Part of a small language model's weights.
Size: vocabulary 512, 15M parameters.
Architecture: RMSNorm before each block, rotary positions, no biases in attention or MLP, untied embeddings, normalized queries and keys.
Training: a variant of Muon for these matrices, 879M tokens, 13418 steps.
Each number is 128 + 32 x the weight over its row's rms, rounded and kept within 0 to 255. Layers, rows and columns count from 0. Numbers have three digits each. The size before them is the row's rms in percent of the matrix's.

# gate: layer 8 MLP gate, 1024x256, rms 0.0491, rows 326-356, columns 128-191
# up: layer 8 MLP up, 1024x256, rms 0.0465, rows 326-356, columns 128-191
# down: layer 8 MLP down (transposed), 1024x256, rms 0.0478, rows 326-356, columns 128-191
gate326 100:070154152147147211073118129075096102148147111122120190089098137169123093152163173172074097104151113156139130091131114128184165147073058129072105170143081138141120191122169137176155102106115112
up326 094:168142145098088129150116184146107118095144171120139102164163111090111129100151136100112115150166120072161132113067156128092097112171106171127142109102127145117141182137132143108057180132102180
down326 093:059100100165095115142154145139122121123101145154132180108099121167150136129096131097111120149105123093112110154072147092177170115106135129083125164175087099118092105126104109147100092071153111
gate327 098:091159136116093108157154119082082076138138164102122101081074120098093180185197141170134119108071039105133151101173133165107119158132080043123128155122098126109110159151124156155073095140165151
up327 103:123139103139186088171126107115142132099149117122138130144163154137187198165110112142120143110135096091118109055181148152134155123183102097112069185141132128204128111106124149202109089081214127
down327 104:107095128127129093159106078121068132132130114108131141131148125101074149116169138074116086128113152077178059151182123143135120165191060139115116179088090103130192148154085157203075104105137143
gate328 097:060121138180160112148063126084144139086072170142163143118116124134121115130105093106150059107144078116089171140118104118123104105174093138101110113158119188148077119149123129186165117144109129
up328 098:102131125135082158164131128088111128108177081123129177112186087119074145131116088134127095115167146141130107129084005141097100106115162177125149103142093178188122183142064149163106157097173122
down328 094:195176110162147084072169118101181069136101117186163133094120099182167102129138169157149114147188112105100102122139136114184131138060106149162159094147160110132132105112114124156160160109096145
gate329 109:102164097136130130140144175167177159096100133102153178105144122186161120137077151108119179145092125155065069076147118119161131126117152067152153127085094150117136127117168142093112057061095103
up329 101:138169104154106153181134122157112130099145175150121172187091144067111123079115124099120173125076072127160067110139098109100126117103134134127051150147139173126098181205096127157138129043123139
down329 105:156080151104155101129098115079117161086158185119132116164137194133114113183184092131133151164188117181146121154170086110147126147114152064052152164082132168104131163135115101101156134100075175
gate330 097:151129045144092136094121113196114157142168131170136128174141171062073101138143150098144118102156200126096176140191130165128181129097126133130101143142095086108117085146134154078177108084166122
up330 094:096070076144124115121116070138107108133185134102093114177150185140169126139108106136093126147136067150144146138128078050149147103092113163145147120103110164169167066090178082108177140062097091
down330 094:102147063114141052141136094188126150081118094181062179163118066073174079135107171169134097150097101171152153195161130140109159111124135123131079138103156152102123097115185114133098083120119211
gate331 093:144089130149115150097098101096077075140056161120165118133079054060114118097149130133148112109104115146103090115125100099103190199088159187085114150093120102176130136096177170156077104169047111
up331 099:090078169173165156130172134123179161086140127179160177180197108170114141120120163059100141179105112188132124115086130198120087100160090090116183133146132122098095148070088087115154154102205124
down331 103:127144112135148151083193165149172163108122206121159207126161162126100164135112150067097082157123102140080147110128103154121101150136113131147141139146164110105093170096114120129135130126147064
gate332 103:140133085157107111111129071134134175118145095127128135099135077082158112175130120107106144113150107140126098141193129150188130124107174130149077137115141174127153151030076146164116160099091134
up332 101:117142130203154163172101137073156162139113187143135110158089113107037114106144097124150100090108142193131138102128138101131120064083136169140108124107096092116113168155111146095138136096098205
down332 100:157098108160097134155119107103183199137208089163129132135132116099082069121095089162133125131127121167121142126150184176078109158115160148095120111105141138152134106040120112102139150105173116
gate333 092:118088093144094141180173104172137118105136136078094118121119053110104163101144159108125140129102132066104102114163162118155166133014103179081105202181098063127171125121133123129085121125101098
up333 094:154088135101123098134091093194103149161171084124144120141124158117203100107134052103143163175142124070129114180119079101181055155115146113084181081126105135135125145120130120084115121113106096
down333 094:107088139149196140154055140105109149161160119087159165139142032117100168112121099087142091139076137108091107151123078124133095117152094219134169131146135109158085135128121097134094169110131182
gate334 098:113110131189181167062179163178161100103108138140157109152098106071139132107124118185154161123084164087162169126129114117165176072100092170139098138157089126109104152149106112134074118137109132
up334 093:071184138115133113072081147107193131090148106156105102118137114121082131137138079082098124097164102130087119118143157111114119136221085172105110087161205192157172101164118160079214071129175152
down334 094:093114120135163031076096123085102144191091166120113154181152153108140165107131078144155075118164089156191095174142105106152150139195114114087171140143095127144192166097128114175084153127133100
gate335 105:109170170131160149086118150127115192166046179042064179117017113101098117182146184181085160119102198157149149181160150159123170124106222109129122125101154096123145116124164165131111113156109169
up335 094:023091093097143153118150103123112075101181195113148094172112160096158169109131129112187112132150170150160113150085100137063150138111068109128180127153163093114132161118147095132160110090143120
down335 098:110155116134096144125081114124106117160110124083138165108057146137140067135124171166118136120129175117109155164201124200129169096147146136128089145116151144085125094168143187055123112135155185
gate336 098:125109134119116088133119141150110126092198065071065104148161129068100095132118153153116162067115077096149182117114117103154136119103100127127180184142149132126109113140195194161160116103154120
up336 101:166150101183099130113145105138122134146125119166113090122145087123117125170129128107176071125095164106179088093141177163172068183140145141138137138196073169124104138138132116169124208104121157
down336 105:187154159170048159103118168150083127104166086166169111137129160147120128143104107090138141117099108127094069146141118150181117157126186175146139114160104144086160078135169195169194157137154128
gate337 098:135047130180157108140089129124163157067135119140143105137108089205075110130131101169129094101141091123108140068130073206058164155142121130128135152076141181128145105116091138150067135186130131
up337 098:134147073115152127089136157175076095142112090156119105152153134101133120163179182124089142133134130130117124138138172155119105067157109094143153148142144116135103108139160107179145136113094128
down337 102:137155125153164143102132144130188145154133150124142131162115120120189124099088181083086139165105098141126140133117142140199120078187126123164084152114072121050110111127176099110151092094129167
gate338 101:220159145085138142190088167176111103098164127084139179143114103126193108166160116177162137115088172108117121131162087090127171139127127141144176071128117104152136147118171156073148152129066134
up338 105:083109119119169077164128131180213157101166153116143127196104144158203156186173120133065147112116126149126089086137109147153110133111122155166099134099123102087175123121152157109157124122129150
down338 100:067113116116066146137117184118185071126111096144136137090115162151154162178100134139117094134129109109079137102112117165087117105177167109157092109135098121107155152062133139157149161110139140
gate339 083:161184140100126130064147140119073099166108126185197176154164129097086103131074162171153144082095189146124100122120117128095144142136121089122138162092087099121161104132140153145094114103147189
up339 093:092155158164109143149100132135114217121170100118151144103176156047110121096127110142146108095116181118129090221063105142089140169161104116137112122149102131085130127101162112106093165107126101
down339 086:140103173144142125185171134126182123149095155142182114162117084121099190103147163117068122178158178096067190123158154127096115113094204141123133130159089133133176173135201079178167186132057158
gate340 107:159141170074083160118151178095129172112117129134121124162110086118118117092110172129193150128080147151083194055144138148160081148113047139066130168104166159150103134093119153140176129149103102
up340 104:103129077089159160068149114093132166172111096097150116110115131176158088078149164147160111192132130078174129090152125147140115150145133093091122158134162128158133125144068140163142130109124148
down340 101:101114141144185142108172101138087165143104114076077159194111159118169135164156221089093130134155138128121075161114161124097100160146135085122057138094097128107078076097098164167100099165121110
gate341 098:154139113116148116129108078130112126091085099113137200150112131118122148123105088115165135103101087170150118124159165170152104144140153085148143174187120162119119090184088146120168132115138141
up341 097:141134131123158159121097095081114154110152089098169088108134154149136118111082106132138206113168153096123131117103180190106210115119160078179185122126064153193091157155173101131124113130129128
down341 103:133149135139125119143078100172155093092093114045112133137102137150141164123092044177148111115139133111207180124123123166106158165149165097121149090117171175125105161140177070119127177161136147
gate342 099:141143140133124072109099137092111171107115179087150128071133128139118109120169151148091111077149213133165151104123189079067108064095101172140159086113149154049126166124125039086097110089099138
up342 099:120129123126138152120161043116128150078103118133177114147155154134138079093143139099166152106145096107122208130077124156114112168134082109183119147111138148104125162185127115102093127130068156
down342 092:101089114165168118139039139116157129120090139122157130097141135142106159115149149160104197101141159135111128112162149124121101164166068190172120115092161103109112106183158100172108129107124061
gate343 097:135098113109091142095095120164114128114135141184138111120152126133145098102180091123188122113076113153168148102102159137093139161169101152200117115132133146133156125139158179140120200134119143
up343 092:140168076093105204121124108109130120157140127142077151147076175164134092167163149110131133141104118198096136097105105105047076154116085195118125204183116120091116131122126074125137082096126114
down343 095:068092145169140132093101135115115141147100171092141160165116194136144127114043119133083155134148132134077082079146139131135127078131065092070143184092148126161190131051115086080127117149097110
gate344 111:082119202063104075120151189088122132159056162150151139129092181131099079020102132076177173139129155135105144151151126137124115088141101082092112157047127126129137151187103125100102124174106129
up344 112:148171137140163141164080134088214112108138155107131096148136161125119100119162104144099128109081093165137082152102108126193144137111137173172122121172111120011110068112190057131096203152158149
down344 100:103063140228133094101161180150134119151143130166198137120140131117207115154093089131146167168154077131128130094078105132097183126084130135143119097139104109076199098122173134172087107114183095
gate345 103:095163143108155159152131113093101145100131110130136078100140143135141131087131131124099138147148120148143149122128103110106143144130189187059127115143106083110156123130120159177147137130129150
up345 104:102166186132141168075149083049109080092190148091159098117148154097118059125110158087106069066094111124167073121140138047145098149110058172142137119070135105124124160139128151116138190137092158
down345 103:156134181152134171141162089140144087135125158130151081156094111133153122117142043113130101139125088142148151134154089077154183152131129095174109158065163056147126197150049121138061099173117079
gate346 106:179123149157117086150106117110112124108165130160145164122164158121112109145155075107115181070099161148109177118101089160116100144141110156100080157130085109155093150135205216113083148187115100
up346 102:154152120152173182063139107114158056167169127130087142104140121117150155123149124103142145081162095145130129120079148109167148185146116161111119139181135114153096030099140102109139121119159097
down346 103:152136125139102196137189132177110115124202132157129175160064124128084134175085088145130121089060094156165147102108150111187114088148145115147139093113117214127198099118095138112112082125151175
gate347 099:130167102144127154119134139179127117114136125116169114069129179150131093113164137056152109154106145140123143113116092134091207133086152138104092206103094126121172154144049118080159145164126170
up347 090:133142158179157073190146152100121190068171093076146169143128165128096081100085115169116110074117093126157104156153077131072113119154069104126144139126117162153095160103096161099076082174074193
down347 097:156102082080164103135122142150156156165116156118138103130142117065131154140141064119110146103142119124093101131151159111123071133134118099150144104139133144070124117140147167179088104128128060
gate348 110:114112087075128128147165115064106130093126125103125168152157137179069159141183177123148146094103138166138171063154096120101124113156104152131055169140131160117044109094137141161150190094145180
up348 111:150157115158159148152079129153100145036149137118095158121121151089116142088066088117107149145154102103167182185120097093089136102070136149141177126140164138144141104130149114204157114119118080
down348 112:084108164107133075143128102156068160070086152141121176114066173135148141120153114127178113094088151150126142119174084097090104118105120176107142203168123158146139155160128109130163162155098085
gate349 099:106150162139158171090142153139199141070088101140158142134092086148147118155119141098134125112171055125149143076128118210151129088119139102078116111174129171143136131085110142155131139115148154
up349 095:077141107094176161151136139086096115149124046075118104132175091185093174125111128104100134109137143162164168189124146117083090132162097105124078076187129107096116111114076053125149160159186073
down349 096:152071099154234119117154136097121079140107091137167097138188139092125077125199163167115156142061147124135183148079152152101157098132139173143112152118134100131116117108116109145131128157118112
gate350 092:163113176128141164082133098193108105154190152128085175188106157139161104151113067136105147134160127095138151087100098101092078088064142111086147129060155178150171081148102087136142137199112128
up350 095:211157152131104162112133120152138115084126190151073147123150175126181138179086154108189124167111079091123126130173138143104083136105105130139142096082207155127117092156046073116120063092127095
down350 091:112128108114098128166139163054140139118151097072137106101122144150118159115117150156101172116117140155152126111126141136196126105081116175150132091159120073088167128094171204114077167168166114
gate351 099:113111131163147103189174087049090154122114096086176159171137106088092173111195093081135190127133132146114098070138080181174139124139112101132115115106180167169077064128162125084124175075126161
up351 104:143136156137099090118099137131181153128097123111104155153138187097083202069087107123128190177111157161081138068098136112149120138117120088111050119082141134179132104189146114076124169204123118
down351 101:150077097121127134156116145110196141093102151133174179066101151151167116067172086138160153118156144101111186109086098185194127137142173156116121125088159121123161171165104096104167142123138140
gate352 103:151148117133095154145112178125152123086052112171153079143199098131139170101123071130066124071176104149103106148201087141112134138150135162162093157140123135148121167186114130121135095117149128
up352 110:145163050086099109165096118084139122208119165113109125023165196144153123095085133117104090111201113087143111119101143152129167181155141118167123123156143118131132133148102139131100118085160153
down352 110:136145093085129117220116139085129105183139106157140158085133104140153119112165085173074098157151132096126166115117114126160177225143136124108186114089088059104152155137162122109105127115131138
gate353 101:147082163128124112101096182162100180110166137138160161120095087091077199107086165137149122080101132164117121138144147149121146157098118098153158151105079155120169087131119132121169134121103143
up353 105:138130118126155088145132060116157139109131126087072206147166141181082094136057152147041080107140121095069124171166153171135104102139178112163124121161128081202145108059166122104137091115154115
down353 106:117172147125197097094162160140083109109110156086172107142175107155133151087104155070151125113103137114178152142177096138097118051060119164117058148207083184130142130120166116112100162119160154
gate354 100:129129080188056158098140054091088098087102124095140128092123128139086120162070113143120155094105163156079099134118095189144162105121177122140109126126151147183156066134133156134128175161157078
up354 105:115126131110129058171144154187093128130113099092105121139123080108113116107129129193103146159125083134139163116113178149089104191109085128214142135116163108105127135157119075144120113143167129
down354 098:116110182200074058160174128142127111148152149102101054183165100121143182133113181117163095148142135145160157112142099130179153125172127130135070119120107125127110154161122039096155051071148141
gate355 105:113140066187145079084152194139152141106116131133102112090123146170123039064181091130139145166142080175093143127171068109167173064095074081154170129191085130128118097121121143154171097216110214
up355 102:155093107113132148139124192142109087136126155131182122226153128086096060193096121134149103132161158074191140141119124107122127171099107131123151125136074152113125136124182147098120153104079143
down355 104:210099209115106097161161170184063089171138128117141115133098107070165137169068138143124061119151158107074112105084125124152158132097162093152147125122133087118170138098150112125081174142113099
gate356 097:126151100075135145119085131131119140073118065108164122099107178146134157176121108102158107099107148144137138156159079110129083167112175129143146140132129126132129155181119098135142086134172153
up356 102:113117081110059101109133115137121116077104192143209124207108117149133090167095180115116102128123110076147184119191132139106107084105134134140158160109113172163143130139185175101134158145097099
down356 103:104084126111182183111114120075160083092097117115186107127161106117140115169128159145133181156127155114146105140141148164099121116093175174126126168096061158082136121147099095116168182140091115